Part of a small language model's weights.
Training: 198M tokens, 12079 steps.
Each number is 128 + 32 x the weight over its row's rms, rounded and kept within 0 to 255. Layers, rows and columns count from 0. The size above them is the row's rms in percent of the matrix's.

# layer 11 attention output (transposed), 128x128, rms 0.174, rows 22-31, columns 0-127
size [101 114 110 115 102 114 113 112 114 110]
[[ 87  95 140 101 146 138  74 141 137 127 158 122 125 183 163 125 165 104 119 161 182  88  94  93 115 127 193 134 255 170 111 132 106 130 102  70  64 129 111 138 117  97 167 140 122  83 139 100 130 177 150  98 106 102 105 106 130 151 180 146  76 124 170 126 117 141 102  83 154 109 105 191 123 152 141 131 165 127 152 111 136 136 138 149 150 196 127  77 179 117 146 129 133 160 182 144 113 118 195 110 121  78 125 118  68 122 155 142  90 122 156  70 149 148 109 137 125 129 150 125  84  81 145 163  86 127 114 126]
 [160 175 123 149 163 146 180 148 111 169 105 129 147 149  96 152 150 133 155 149 142 130 179 107 124 127 145  95  76 150 158 123 119 112 123 205 120 211 147 145 156 130 108  85 151  95 112 122 119 158 139 181 117 109 127 153 141 110 125 143 138  99 101 115 202 183 135 160 190 172 126  97 129 184 143 192  70 135 121 123  84 161 138 124 115  79 180 136  80 134 111 109 186 168  51 145  84 121 119 110 137  63 168 129 155 118 136 153  66 128 102 125 117 114 176 100 140 134 104 163 140 162 122 133 131 115  32 105]
 [118 149 141 140  90 164  72 148  58 139 144 116 155 125 146 119  76 136 195 169 148  69 143 161 140 141 157 143 125 150 106 151 148 138 158 114  68 135 126 106 125 118 154  66 142 158  54  77 139  95  80  91 108 157 122 126 113 161 114 135 132 132 224 162 159  82 133 110  67 133 131 122 176 154  97 103 117 189 164  82 120 137 170 112 129 150 147 161 124 143 115 126 171 111  78  92 112 119  93 194 167 147  74 113  71  65 152 120 137 153  83  97 137 143 126  95 112 108 189 117 148 127 149 130 143  73 156 142]
 [ 67 175 110 165 127 146 142 150 103  99 160  92 104  52  96 117  93 133 101 109 158  93 156 122  74  92 125 116 185 107 106 153 158 118 155 186 150 148 136  91 137 112 119 205 148 139 137 154 142 144 175 184 162 119 136 101 147 140  72 130 164 107 201 133  79 113 136 101 152 157  82 148  82 151  57 103 133  99 135 150  88  84  77 156 144  95 128 184 122 136 129 125 140 126  98 113 173  91 140 134  87 129 107 121  77 158 123  51 152  96 162 128 123 170  98 150  96  90 139 136 129 172 149 147 129 122 143 208]
 [157 116  86 120 127  99 136  60 135  96 172 147 169 120 109 158 121 133  53 214  95 109 107 134 121 101 176 118 159 102  96  93 149 166 155 146 135 121 120 136  88  40  70 111  95 147  74 128  87  95 183 152 109 104 117 134 183  51 124 183  95  92 138 142 132 152 154 150 110  86 149 115 136 128 159 157 141 139 105 178 119 145 121 172 181  98 124 132 113 137  91 162 104 113  98 118 104 139 132 134  61 111 113  98  83 115  99 146 136 126  96 174 150 148 151 193 146 198 137 108  73 126 112 150 170 160 126 146]
 [110 119 152 172 106 141 126 220 139  67 180 156  97 127 167 158 116  61 117 105 126 105 191 150 104  27 100 118 165 102 143  56 132 138 173  93 151 109 122 141 150  99 116 173 101 102 111 119  76 189 153 150 122 117 160 134 156  86 116 134  97  97 112 115 118 138  99 181 110  91  77 177 144 127 141 150 122 114 121  84 109 107 101 134 146 104 100 130 167 136 155 139 159 118 219 164 146 165 132 118 124 145 136 143  78 193 132  83 113 155 145 153 138 121  89 117 100 141 140  55 103  95 127  98 127 128  88 112]
 [109 143  95 101 139  88 168 119 170 158  90 111 147 170  76  96 140  43 106 100 133 140 184 129 194  84 182 119  93 148 157 134 139 116 155 145  83 152 158  97 112 145 157 133  95 106  98 113 128 126 131 181 121 152 137 162 155 229 155 140  95 144  98 120 126 173 143 144 144 143 142 119 127 110 181 126 134 150 188 130 147 132 193 125  93 129 107 143 156 124 177 170 137 113 124  47 162 114 100 170 203  51 166 132 168 126  93 124 149 117 137 136  97 142 172 141  83 137 141 148 119  64 158 147 130 141 150 162]
 [129 142 124 161 102  76  95 152 152  94  60 129 140 105 118 163 103 107 134 108 138  88 148 128  85 115  74 108 149 130 174  94 119  77 158 146 116 100 139 134 153 109 146  65 154 143 150 210  99 162 106  62 153  77 141 181 120 145 114 163 167 124 128 104 135  78 130 158 171 132 167 151 111 163 136 134 125 147 105 152 141 158 113 136  85 138 151 116 126 166 121 128 139 149 112 202 142 150 162 183 111 181 161 188 207 122 151 104 209 157  91 142 105 165  92 154 101 100 129 119 111 143 163  77 134  66 130 188]
 [ 81  89  93 150 135 152 118 177 140 128 180 143 154  77 123 130 115  92 178  90 114 102 166 159  72  70 136 144  90  86  88 182 131 138 102 138  61 109 147 136 111 134 137 143 106 195 148 128 111 134 131 138 147 114 128 173 122  52  91  92 137 129 154 199 132 130 139  98 133  80 110 127 104  97 110  82 134 120 106 128 149  91  41 109  95  90 113 142 114 158 125 174 134 154  89 117 130 176 141 199  87 137 102  98 132 133 120  89 189 117 175  97 150 110  93 122 121 170 169  89  67  62 149 129  99 105 121 146]
 [ 99 101 111 143 117 109 138  44 139 169 149 160 119 139 143 130 131  95 117 140 105  55 100 197  95 108 106 145 112 118 126 155 118 110 145 131 130  99 164  89  45  83 183 153 108 115 132 112 173 146 177 157 103  91 143 122 136 108  71 138 168  95  79 103  88 128 119  82 144  81 172 199  84 149 150 135 116 156 134  70 118 134 121 126 123  73 122 136  99 130 127 173 144  86 177 106 148  74  92 132  94 143 134 118  82 166 197 110 165 133 124 101 126 142 113 104  90 178 109 106 105 128 175 111 147 146 156 212]]
# layer 11 attention value, 128x128, rms 0.186, rows 23-31, columns 0-127
size [113 100 128 107 110 114 116 107 106]
[[108 125 187  80 131 111  97 172 114 125 152 212 112 131  93 123  99 161  83 125  92 100 172 138 109 144 155 180 105 170 114 172 133 138 154 134 117 109 150 153 156 145 108 134 122 105 136 101 190 112  72 122 112 123 129 156 118  84 122 136 116 176 118 207 170 120 145 107  99 103 166 101 136 101 157 118  71 175 152 194 128 137  97 165 142 123 175 148 166 164 136  99 113 111 169 185  95 146 131 127 158 152 150 134 152 223 138 156 166  98 104 137 101 121 142 166 128  59 181  76 109 113 123  87 203 150 129 152]
 [115  66 104 148 145 168 155 134 190 178 129 127 134 143 169  93  95 144  59 137 119 182 100 133 188 116 121 163 111  98  98 105  94 135 117  82  83 134 157 160 133 164 130 154  56  96 116 121 149 193 139 112 138 158 104 148 140  94 182 126 119 107 123 185 108 138 125  97 147 128 166 102 155  92 149  83 147 120 150 147 188 125  78 164 110 139  65 181  97 161 163 167 153  89 168  88 180 134 133  66 157 133 167  94 130 114 162 125 131  99 159 130 145 141 116 161 109 146  83  96 125 158 194 159 147  95  80 174]
 [148 144 144 126 112 150 172 104 161 174 122 186  84 135 197 152 116  75 138  95  82 103 168 170 126 104 110 119 114 159 151 119 123 113  58 108  86  93 136 133 152  90 112 125  88  95 108  98  86 145 114 196 104 141  78 171 126 140 180 152 129 220 119 169 158 157  91  98 157 157 185 145 133 112 137 184 157 113 110 155 188 112 132  75 100 116 136  88 183 141 119 129  94 107 125 130 103 116 148 176 154 109 121 155 172 156 195  93 121 120 153 149 128 103  90  59 134 149  77 120 187 115 102 156 117 109 127 135]
 [128 137 153 118 131 131 103 127  91 149 148  62 100 135 115 121 134 115 159 112  86 142  88  28 118  79  97 145  93 105 127 141 141  93 130 131 100 126 109 176 203 181 121 197 172  70 155 107  97 141 107 118 183  87 195 128 103 146  90 141 119 164 111  86  67 109 104 152 152 182 137  95 172 149 132 134 139 105 140 115 128 155 135 123 133  98 147 164 137 103 123  86 110 130 105 130 140 147 151  94 126 114 163 122 154 170 168  47 127  89 146  88 129  72  77  67 156 143  63  89 166 153 111 116 136 105  82 156]
 [102 133  91 135 113  46 152 140 123 159 137 101 127 136 140 119 129 115 165 137 138  93 107  92 139 148 160  90  96 143 126 195 169 119 146 154 189 139 151  98 105  81 201 141 151  92 145 127 124 113 114 115  99 108 102 134 108 140 140 115 132 161 144  82 122 152 176  79 117 139 199 143 110 182 130  97 145 133 140 101 131  54 205 125 113 106 137  89  58 143 136 145  94 150  65  77 134 117 100 184 135  94 117  97 171 107 128 115 127 158 150 131 130  76 187 130 131  73 142 201 105 198 119 164  90 175 169 122]
 [134 116 125 150 141 193 119 106 122 191 108 168 129 130 184 138  48 165 109 143 101 118 175 120 110 139  84 176 113 132 153 125  83 162 162 106 158 130 113 117 125 109 108 130 153 214 121  91 118 118 128 136  95 152 158 157 113  39 117  66 179 187 145 141 123 144 138  99 137 157 101  72 134 118  99 120 195 128 124 171 134 145 138 130 123 140 160 163 116  94 119  91 133 105  93 144 130 142 137 132 108 163 176  87 128 170 116 133 117 113 177 118 139 129  94 171 137 118 128 173 181 210  80  91 195 110 112 201]
 [ 97 106 126  42 202 114 146 152 159 145 131 178 120 142 137 130 120 103 132 144 143 163 129 198 159 152 141 107 149 126 134 142 108 137 110 154 144 125 142  77 155 145  85 160 127 114 105  46 175 155 169 225 125 122 103 107 121 125  62 144  70 162 116 180 109 162 148 137 163 158 128 138 137 131 142 177 151 106 110 175 126 163 131 101 152 211 132 140 149  93 137  95 121  87 201 137  99  97 149 164 130 133  97 110 152 163 200 142 109 184 167 135 152  79 150 172 152 120  98 133 101 108 166 110 121 138  93 127]
 [174 183 116 139 139 105 138 144 192 142  67 127 176 168 114 147 134  95 112  98 111 171 157 146 139 117  99 143  52 102 144 113 128 155 108 118 158 137 120 128 206  85 128 130 100  88 106 103 145 128 115 110 141 129 138  92 146 187 166  66 107  95 141 133  77 127 131 193 141 167 164 136 182 140 139 144 136 136 113 134 158  50 144 138 128 129 129 139 105 144 124 141 152 107 175 137 168  64 110  70 109  99 109 120 119  90 206 141 132 132 189 201  85 140 143  95 138 129  80 134 134 159  71 128 171 115 182  74]
 [ 92  71 158 166  83  84  64 115 119 145 137  99  97 148 136 141 158  90 166 183 126 194 125  89 127 154  83  98 108  75 128  46 165  89 117 136 121 131 179 134 184 121 111 111 116 137 148 158 114 147 101  92 126 148 119 141 137 116 167  83 186 135 174 131 177 195 141 149 114 140 153 144 146 109  93 107 121  45  87 142 158 140  85 109 103 140 152 175 123 204 128 121 161 142 130 149 161 147 158 108  71 140 108 140 177  80 175 110 146  98 135 147 170 100 123 130 166 146 134 185 124 159 117 152  85 130 169 104]]
# layer 11 attention query, 128x128, rms 0.18, rows 32-34, columns 0-127
size [ 81  81 100]
[[169  92 134 139 135  92 147  98 142  99  97 185 161 170 166 171 128 174 145 125 142 127 140 133 127 130 132  97 126 136 165 146 115 128 121 110 122 148 166 152 130 131 139 130  99 137 118 130 108 102 112 133  90 117 124  82  77 125 150 148  97 181 142 160  99 151 102 122  63 132 145  70 136 148 147 131 124 197 130 141 128 127 117 183 117 180 125 116 107 102 171 128 100 147 165 117 187  98 132 179 140  92 181  63 121 128 166 112  64  90  87  94 124  94 139  94 189  42 112 251 134 202 117 161 111 106  95 140]
 [101 114 140 175 115  96 122 151 164 159 126 104 110  49 149 125  87 103 148 129 107 144 116 118 139  86  99 143 115 198 127  96 152  64  66  96 137 100 108 147 128  76  98 101 114 112 108 145 112 146 146 131  88 137  97 144 126 149 120 152 187 107  68 128  94 152 156 150 141 112  72  82 199 162  95 119  87 110 198 104 145 160 127 106 144 131 139 113 117 167 130 101 107 110 144 139 145 153  89 144 100 120 168  79 129 176  87 169  55 138 147 202 164 108 197 108 190 147  62 116 130 100 128 110 116 125  74 155]
 [160 163 161 174  96 165 168  95  83  75 162  82 105  66 163  72 129 120 159 143  69 147 102 133 107  85  94  85 156 165 103 121 101 156 134 170 125 147 134 160 119 128 125 107 126 122  70 172 141 145 148 158 129 117  82 101 138 130 137 173 158  71  81 112 107 113 140 142 175 138 116 141 133 111 132 101 127  83 204 150 106 150 101  45 148 118 152 179 130 172 180 104  78 100 110 135 104 174 135  98  81 175 178 122 159 128  89 208 171 147 146 136 104 136 155 156  88 110 138 111 120  80 127 114 130  98 114 166]]
# layer 11 attention key, 128x128, rms 0.19, rows 32-34, columns 0-127
size [ 73  76  84]
[[125 120 142 179 135  44 140 146 137 144 126 193 153 131 145  89 130 125 153 102 129 109 165 138 146 182 163 100 127 180  99 107 161  96 152 145 111  90 128 175  39 126 152 193 122 145 169 135 171 105 134 141 125  90 168 171 118  90 122  76 103 155 140 160 173 139 168 161 109 175 153 208 104 155 165  97  90 199 103 167  93 120 137 103 160  86  84  89 114 155 111 134 111  98 114 123 175 131 168  88 152 175 157 174 124 108 122 128 119 116 124 164 101 127 196 149 146 109 132 123 138  67 109 170 107 138 159 107]
 [132 145 147  88 161 114  87 146 145  94  74  76 159 113 120 154 143 136  91 116 126 146 170 126 144 125 195 128 120 109 118 138  89 200 154 153 122  69 110 103 114 146 140 153 118 143  62 136  86 103  71 139 138  92 175 176 104  96 106 115 165 119 122 124 132 118  71  69 132 115 157 195 156 166  95 100 125  89 114 145 129 169  75 145  74  82 181 107 161  69 117 120 152 185 165  92 128 141 117 140 110 123  86 109 145 119 157 127 127 123  93 164 121 137 153  93 141 150 110 127  73  67  35  89 192 130 130 119]
 [100  84  95 114 175 169  80 121 157 113 191 147 118 111 175 137  77  76 104 114 144 119 133 119 102 112  92 138 125 147 141 130 161  78  92 117 113  76 117 135 176  71 107 158 104 117 138 138  66 131 137 114 139 102 131 110 133 113 126 111 116 123  57 113 153 132 104 119  81 170 119  19 136 109 149 142  98  96 184 105 196 113  88 140 136 156 137 139 118 123 113  99 161 129 204 118 121 159  73 162 148 114 141 129 201 148  44 147  87 103 162 103 116 126 106 129 154 147 123 148 155 143 178  99 193 128  78 146]]